Part of a small language model's weights.
Size: 14 layers, width 512, 8 heads of 64 (4 for keys and values), MLP 1344 SwiGLU, vocabulary 32000, 56.8M parameters.
Architecture: RMSNorm before each block, learned positions, tied embeddings.
Training: a variant of SOAP for these matrices, 451M tokens, 3310 steps.
Each number is 128 + 32 x the weight over its row's rms, rounded and kept within 0 to 255. Layers, rows and columns count from 0. Numbers have three digits each. The size before them is the row's rms in percent of the matrix's.

# layer 2 MLP up, 1344x512, rms 0.129, rows 1315-1331, columns 0-127
104:119096161166175144139187073124172092146162099144114167120127136077122125114178127115132115158169109111173077118142090159131169084088150155104135075089167143167153083102104115155115104145107075092203128210133098140129123143086201112132120116105166103185069138080089130136131189133132130134069111091106166069093142085174118086165074143155134097198114135136092122150072144129196107130148
118:125153131125145208155120111095151104189090139134140164112100140083150130124066103186123110143088175140123145189112115133151186133167156150107105160154099108126134113097115128152135164141081148119197137121179144096134196103109121126089143131174065145122137117129126078128133152100099107158166191178091135066214158175109146126103083140132150117094105084133123092166163159163158082170163
090:098116114133139126122102118159089089150136106143143164142166136098161144129104138115166146164134133103113147120202159110108112145142109053123157127092123131179075101089079122137083134128156153118145080076114195181154145169119107142134132097126164119097153108123103174120150121130033079140119146082110100116070157122137093117092106108129106091123175110160149170109106105155128136075117
097:192130090100129129133141136171119158178126107132135095134114144147144126107084108098122114119095131166083062153125152134102152088138138122176101134137143148179101117121081147117144115119104161125172140155152126128153120159114136175172104117132153156182114078108120071128106127210152206084095142095164137158125139166060130134154113162156106200095132096187132137135093098146128134169100
094:108152146201160148155153145057118137134121122170104126074136141082070124106115119151090128112060141127134125125184121125142183106181111130065162101128148126115115076190137121127088060144184130086166106113114129143134162150104074099083121101155176097121172154143118092138174092124108135119130093125087102167136165121102111087131130141169103136152120123115125121175131120140071123161135
085:102052167151149113087086116082157137084120098096143099179161142131121083101163114114154159163114098062088128120090093110143138135122169128192138149140112161124180082125142163137136114098137147141117108104122080167125128082128055196047099102125138155102070197101055067104147105133083154188122149165124070171168119156129100099087156092110115119166110138168087113117110041077155152135121
096:208084120121165122156113164118108138147065099118134132157095107090116117152153200119193134117113102115131127150183115087077101210163155107127157104103163097126131124158159170118145097109173105071122108149080117165137090139139128071138088177095126073208097145130143158119133136130150127101162105153153070100162121136185134120085116148096082180101103087153097152114157105157088154148141
100:119096157155106159154103095074116098174060111121122127110154126184147193139105227126071145091147159122117143114151078127112182162141120165129149111114068164126178111112094153152121090163125147200102124102060058159138197175163173051153099162113052111174115117112178106185115114089131124147125121143182123134093112105188081107135140169092098049141124121110135136138141157168114176123156
087:091106120125131107090113149104124105138109128181162142146168108153104090161112091150118087098120091168150182148190121135068161117169136139159143182161105127126132127135180096186170086065109104089125051102142107107143158118131086134121121077139117143160166108135090121154186113152143125113154104134122102117118107018140098176105134175099147137105111149121135143089141152131124172112110
109:126169103097160167178126125112165102067175134114151162103156152077118128089129085126121076080196168172122120152170171095089172120122119169196166110192148088155133134119091127151166099158110176066153167135156140145138130147133114172157098107045088150093181148182122155157163119095148102102101103161123091163086178167179096082114127092146184099115117096141146186111092109096118132143141
104:163159093160155062090131155174082128114124129130111038179221142179120188151157127084124141173137088127099135061137171147123165191167154130104140117124086121147104158135134122078112096204163143087153088042104138123139097119093109153102141155148092103099119138150096065190130179140142111152148127107119140078074129171161139121141056148106136089128127158099196096104102137055106096203116
145:161129121123133108120116113058122115131158102143175146127128142136111057155093118170102067120164173099111101078111097073128127102128103091100084150121067108141160097106112180117158121108149088128169125113129118114132031091136130195103166103160111142138137143097152145163145122122156138122132146126144169103136164121118189123142126108154108093146149129105167154144121124102127127104127
096:096145070177097179190161126085171105090191141181084116157158059128170187115146116121096112129160120067118071107089141110129097105146106132118177118176099164137079172102095115134069130166070167128089174130137125150151068164083125167124097134107125104110153068128112084093095167134138132088107069149159101130151138129099134113162208125115154167097153163100158122072098059124124089101209
102:157101144129127143115167051120103078148099161188117122085098142117088152128123193185095141124113212159092151122151131107098153146141111113144121123116098130196144088169114164084112123126127095174149181104112106112143128082177138125082109079145111099141109149176154119130072121159089149137152093158104129162169135128153114132141087122125126143126021146136098115157138165163083136099148
143:143138139160089164168154110120086118154150160172109104174122102174086145156166152165097119093105098164162154137129121131139111129098168105083094102082029069165147086110175113132137168146068177110117100157138135102151158124112068142114106107112170151100141129089083088150163111164143156100126133077111113162152118101089099137104085162156149121183089135113200108151132103137084107144164
093:152133140069100132160104143129138182171088176091114130153106169142139062158117163128114100084155104135132133141154131098105084159148098097123136155113190139111128075124171148168126119162120112091151132089088168158158129197157053078168211115121113094141132109155168114146181129166110171155158104134133081093100110196103167120153100137109107119084110104141180084178110140128057175071030
109:109156182107152093115070185085141090088102078098147106140120152118071108161112101191154163191119102150156135148162100167114056114112146162128099154119097082155096209122110166192061110190151157120174124153136132125148141180083132192161164103143168110107132099188137111116220124113153161159149117132094139127141092147097087146078165122130155190089157184135119191130122134134136105165164
# layer 2 MLP down (transposed), 1344x512, rms 0.17, rows 1315-1331, columns 0-127
102:106132097121107152178180148113161113113148147105117037151168149155131111130177123155167117060144125141218142100176160133124145152116050124118151081119151153137143099139106138103126198100113148103141132140104108113097170088079090107094144128152093082134166124111141142095151131155179079124088185149057107142139147151147068074088159139098136141108134086115155081130104054130119082144178
110:102127108177142197098087095112112149203072122089106140114176093087068068163119179093159064099136089140082120163136164132144092060102170065163171129093114103098135111112106192150138196101114119118146120101136129130104205146112124113087165148223072187131122129127128087168152175073134145119115145156114121116167168160158127102155125111081094098139036144192109135141132136137116166139128
095:110162137068090113109106103147091082091133108097146130088132090123137107123135131086118164091131174151141127170091131114115153137149174077140140099162162097158167056142100105124220191155148167173106158120124096121112104105118102143154121124132180124122103103153142217119119174140153082188120149061108166150105148113118073089196194099157102123123164132156174182145136108124132154143146
097:131131105185120113160122123195117114142149166168152147143140180107144118111094165095076142080143098131066118156105146160211188134118154126125089142195191088075133141125134153171171102132091159177200139140120157129144120122158076176165154114087110134162141101151149135097108151134113181130111141106131133113132084140098165174099095129164134179094108117170176131093164117096156162089086
098:176138146159099131082097159068128114105084082117113098084135081149123170114092117155112097178128046179143124123192125115104136168098050190120121069134109134124095096148109177165101132088085107120104120090106144098072067136152091099121151096095121157113135150144123185097177125109098175114124094100096160143159184140105104124134118117124092123113124113153078116105080108063125131110154
080:111135191164182123114133123151185124094165098117127115136138141086105091133108110082114147120133156078148120167129123077140128080133127126136167134077145104097162108115126134073118131118112202126107146135143110168119119068129126194132145143129137163106126172084127045127146101127093161141068113143137103140138084161104141098121122123097125098138107089153132094113138061093088107144089
097:157133097167126128169071123140104074114069099141108138136094142102137129114173143093151184153143144087151131143099104062111188086132086131052145123131109049063123107101181119139130130111171132126117103102130124138100110170092155151151115210120146105107098138082090170140139125126127113068116166193090134135121181103138104126155112203115127149193130141152047151169183087110103091122126
101:157137135189116103141131176085144135132102176127102123144109149082143130078184134135134108154165120025166139126118109165138095114070190154128132118167103128163123094163150111182122049109093113158147142156082145079151151200150145078144177100119080154122139179153110159109118183169084161162131138140116141115157060176098156074121130075152149152177096126078087088109182093129132119096134
097:152116122181065122075168107117075120131108152135098061141112128061156157104087113197152166142134151123131123145174124109123153136148118151139160059207185192137140158169132100146114141144140124129133092114140163080122114171136110191108114106124149090100135160105086158122142118146127096090150162128131150155099130106119143132156143108174139101139134148110176093139134155138144136120124
105:100147164180160100128100145108102148090112186125200193113116179089123141134048097101109132107182109169122112145098130147145094173097075121170129131087176160124132159076104076171223165145137093128163161155154125103209166191175116093133160146079126123118144171161107139167091163083082145115116159145165116170177210114169129126134106115126140141124141123134154201134137147131108159205108
102:095108126179095146042110164151126112111091120199175106117132167191079204130166146100131101094153133121040145100162159119132123149102125104065156145131130111195143157136091114121104082082149124082182127097111118106107071131120100117118128132156127098128081110148142091171180151100137095105168107134107063145159128152121072088154129105139143092159078111121136138150076125131161135115145
107:138107114101160149165169147082145112110135114117198131138093121118130052132116163157148063118094148146143094114115076094138146130168119085116136113135072099141118111108100186113079137102155098124131134127188137122149072142072150219109124168151090137128159135108140144099131113182134141169129102110175205131130146102182150129127165076161124092123155180069160127118126100128090145064155
096:142169128170119145116159172143100134168107157159103157180111083177117097168097087091129151145089095115113095134131159116193178186126108136111098125140143120120098105125148087123104115127145054199139106092106123184087130128162167187149095101083115083074168123140126126101086081096096131133141128135112108141110148153203120128144193142176140113138087120115113145118128156101098156113190
102:186106164111145111124142062132110150160135116203088215140127122080075170082184137175148119077126138154141133106164141158143141101115125127108137121100102126109129165087081131108104110157137162127067140132071112140090156093159118191082138167102146153110119119155100158116135103124130158064153105151126132143108094122126119126156087196176200175149096118107147118134136139129070151124112
111:158046078122139099100101136126172152104134103094142119124069149128170124124126059150138133130130119102064070129133143091159122145121128070142104143134127165140117100141160166169112128124144122129148145079068133111102169125176149161129099148123121085153126178093072101141052180121183152151189044185153165078155141109135102124120093169088087188123170166148139074098175150138157139081142
086:109093134207128144082140122142075109103093111138149129153141165137119144144179144103113088171130128094172165143138124074111157140089166152174139131120107086106144091100134060132107072098121155086141118137171118120198110179162094143146165126148137118166098111168116107144175154074120080169187120118139169194116135132162125160148097161130190179119106147106148078179151191167118097113102
104:135141147134142119167102169051084089076134093126081121153064166103044129146127148129181108112126097140129147126156172152135147142157108108165171135081119135201159151131097151124128107141081151082178102118142170041140064142083162203245141159151158081100151098186094136126181139088147153152099149126095139150133088173145122144142174075163121133150118108102123160109122086081101089159144
# layer 2 MLP gate, 1344x512, rms 0.132, rows 1316-1332, columns 0-127
119:127149129141133137128123156096134105165160118112156101115106095088098110102105118077111143105155120151175094172173107116149104100135166126151104133139134158142138090148131162117131117155134174056137129139122128135116130099128154131111181159171153151138134162068130124146113208118127180041129159125152145130111179157081195157132142174152145119176152177119127178120043131140085178103075
095:140098166165136105127122153087092128165168137166085083135176153154151129119142174149098061176157126141165166157079128132155116079094127216112113150117117079145108160159054108173170163121077179141127130160124102070148099096129171138122119161115171148131162164149140106118078102148192160115135130136161140105120126189127113194191168111126138170158139154072108177109125144111158104095142
091:139174123118129138126118156142141132196129050150091130097103145134162110106061113085116147062183113104139097175125131133160105084181093148130109095151125157137104117138113179102182058107127134136142160123143085102136139181112145145187112124133128183192116102101159116147143112141138199064138150105111173140110150163062136154166115128156164152141124137146151129171071138089179102179102
102:127132147088132139177158124184096148086182115090102117106112129148148073115136119143159171157179121159132164131140059149140068137124144192133109145112129079099166145102096112126126209108090094090128155111186188081094105124089107178103158122114145177125041161117079117125097129132113111156141155159088086181133125102112119152135128135106090160131146110125133195126100175157076105075112
085:134175141092159174098157096128064100079134158084099116118074172171134159093154121131112089127147149098160123177119122159128083144094134116032164167143131105168102174170119137144122152141174159150089156143162147124138144108145183088175136160084116136111162112155116132105164153173094105102154121148156140123064138152125176129130117153132093170054118102089161155152105140076084083074093
099:145175211129108153150156112142151125072173091125129124125091114114110116079071089093085162100121143118089094114118187144075129110149111150133132163095124176117107157209126113100154123071052146122088172145118135099150126116119092132127099107091140130112164112143171107112141129165127105120122041114179107119202111118088179149105202114148116146112136127134129117104109085109135139137148
102:098161092096159150144124124137126097157086173133156137141110163179192119192111170131131152111138097200126144158118126115146172149089077145145182183121075161173121165104113130063163162142118128118104087139169078138085136102115159172126103110074148128106063105118104081166118063143146114164162159146128134136172175096138188159133106171152077062117144145072147146097136164124126172131090
089:163111128128117106080088135107117164116149152126099167136173099094144110158159125122087090104095099164131124129135093104119169084163123089113159190165119119158130137084200079112180070122176153135139051103114149158135138110124133104110117132162133135144115131109087129134145130192125129129126120093163114138091161070078091140143149115129174137087105130111157124094091126131108143100109
103:155148137082193142164140128121162149089186146111137210059165115070137148098157110124128109068204148198091142130096147125099137120097124147169146134142137118130145114090159112174179114096090153109195183096153196053141156131145137167122074148073093155113200167185141131172136126153137131108100082115080085156108131155152101089133111089176158123084116172102151172080167132112118135138148
109:157119183146105080083171142122111122149179103162095108104177091097069132129185117128106142119147120137154144127113110172077128091133134106163093165126138199092100104146125173087124109165109115103123105131111153146139150078105110165120117152138107138152159101179073099141140225097170171054087121141114145119104179145116155121156077134152139139102143125173204131127084074073153152154170
085:158153121060184127104133119130175168137137092080126141134158192116117122128167154058075169162123108186140191129151146123089151126175154120135158123129124143111101175148125099107175118088079148086128082131145163119105170095127130215082155081132203126126120094121164141135147075088101119131114160131088143167145106125126115143141159166122158091111187076116107122123144055157139105157117
094:068080125089176086147101131050096130124173108198109151156105097127064105161091093148121118118140123123105100168166066107089082114111123136159117104180163099135130084034154191133121108073085124122118142113086128120123140159136146147155186198153081161134188145093170098143094072094160118143097180109134147185121125101120057172120094129105143101138158103156140119078180150132115126174135
103:085144095155132138064052112091164137122085134080122145108184172126164146183115069098131114093121080099141104150110192148151081135158123120097152113143072100105115134122130102174118136136090093116091110145124106135158106135115123117155137134128187196137165140105138138135178092104165165106138177101170124075103146100114138107135157095146079091078188094104159161096089045100153099089134
125:146109192148089157190137152142125133085189079182082128176092104151167173116107161162136101038127089198131152133114153133137081151088106088120120157088039120141119077126160119107184125147102143134139120140094134088132085099109091113103115128084132183087099106118104200159141118141105116130104076088151084102126089101151158133116057150141152125141127150097133148140125116117130061108147
085:162098137030113101081115135095106125145092164062130074133164095167188105149124208158177121154163079171087080145133088137143095152122121112101136125142180155108077138134158144190129056133124064105110110091097133154120108171148125112103137100109096114143112149175144135112106187164125184108144137078148039108140083118071130175151140107093110103054154162145085158098099124121071174088012
100:158045140094145131131113175109180095051198104160117218155091145143093128126096083093127129135154139115150100118128140153177118098144116194111160159177159129213124144163171081122162117086074125167069094113146178142151159177070120125177108097137145166091151138159113112179139151121152149121098146094094131171147160101083080115115156078195129128119087162081137161098093120076172083117130
097:148121153141099110153131133141205100155117133158147136130147076097102128043140123151135156151152143132127116135135113125194094197156128160079105117192102203117127152069092165150068152116154118161108147114086165160122177144047176106092172130164146095101120156173158177152193129171124125100135152150130182146076141154148096115133160130163089069167073208148160167149112153133050134133099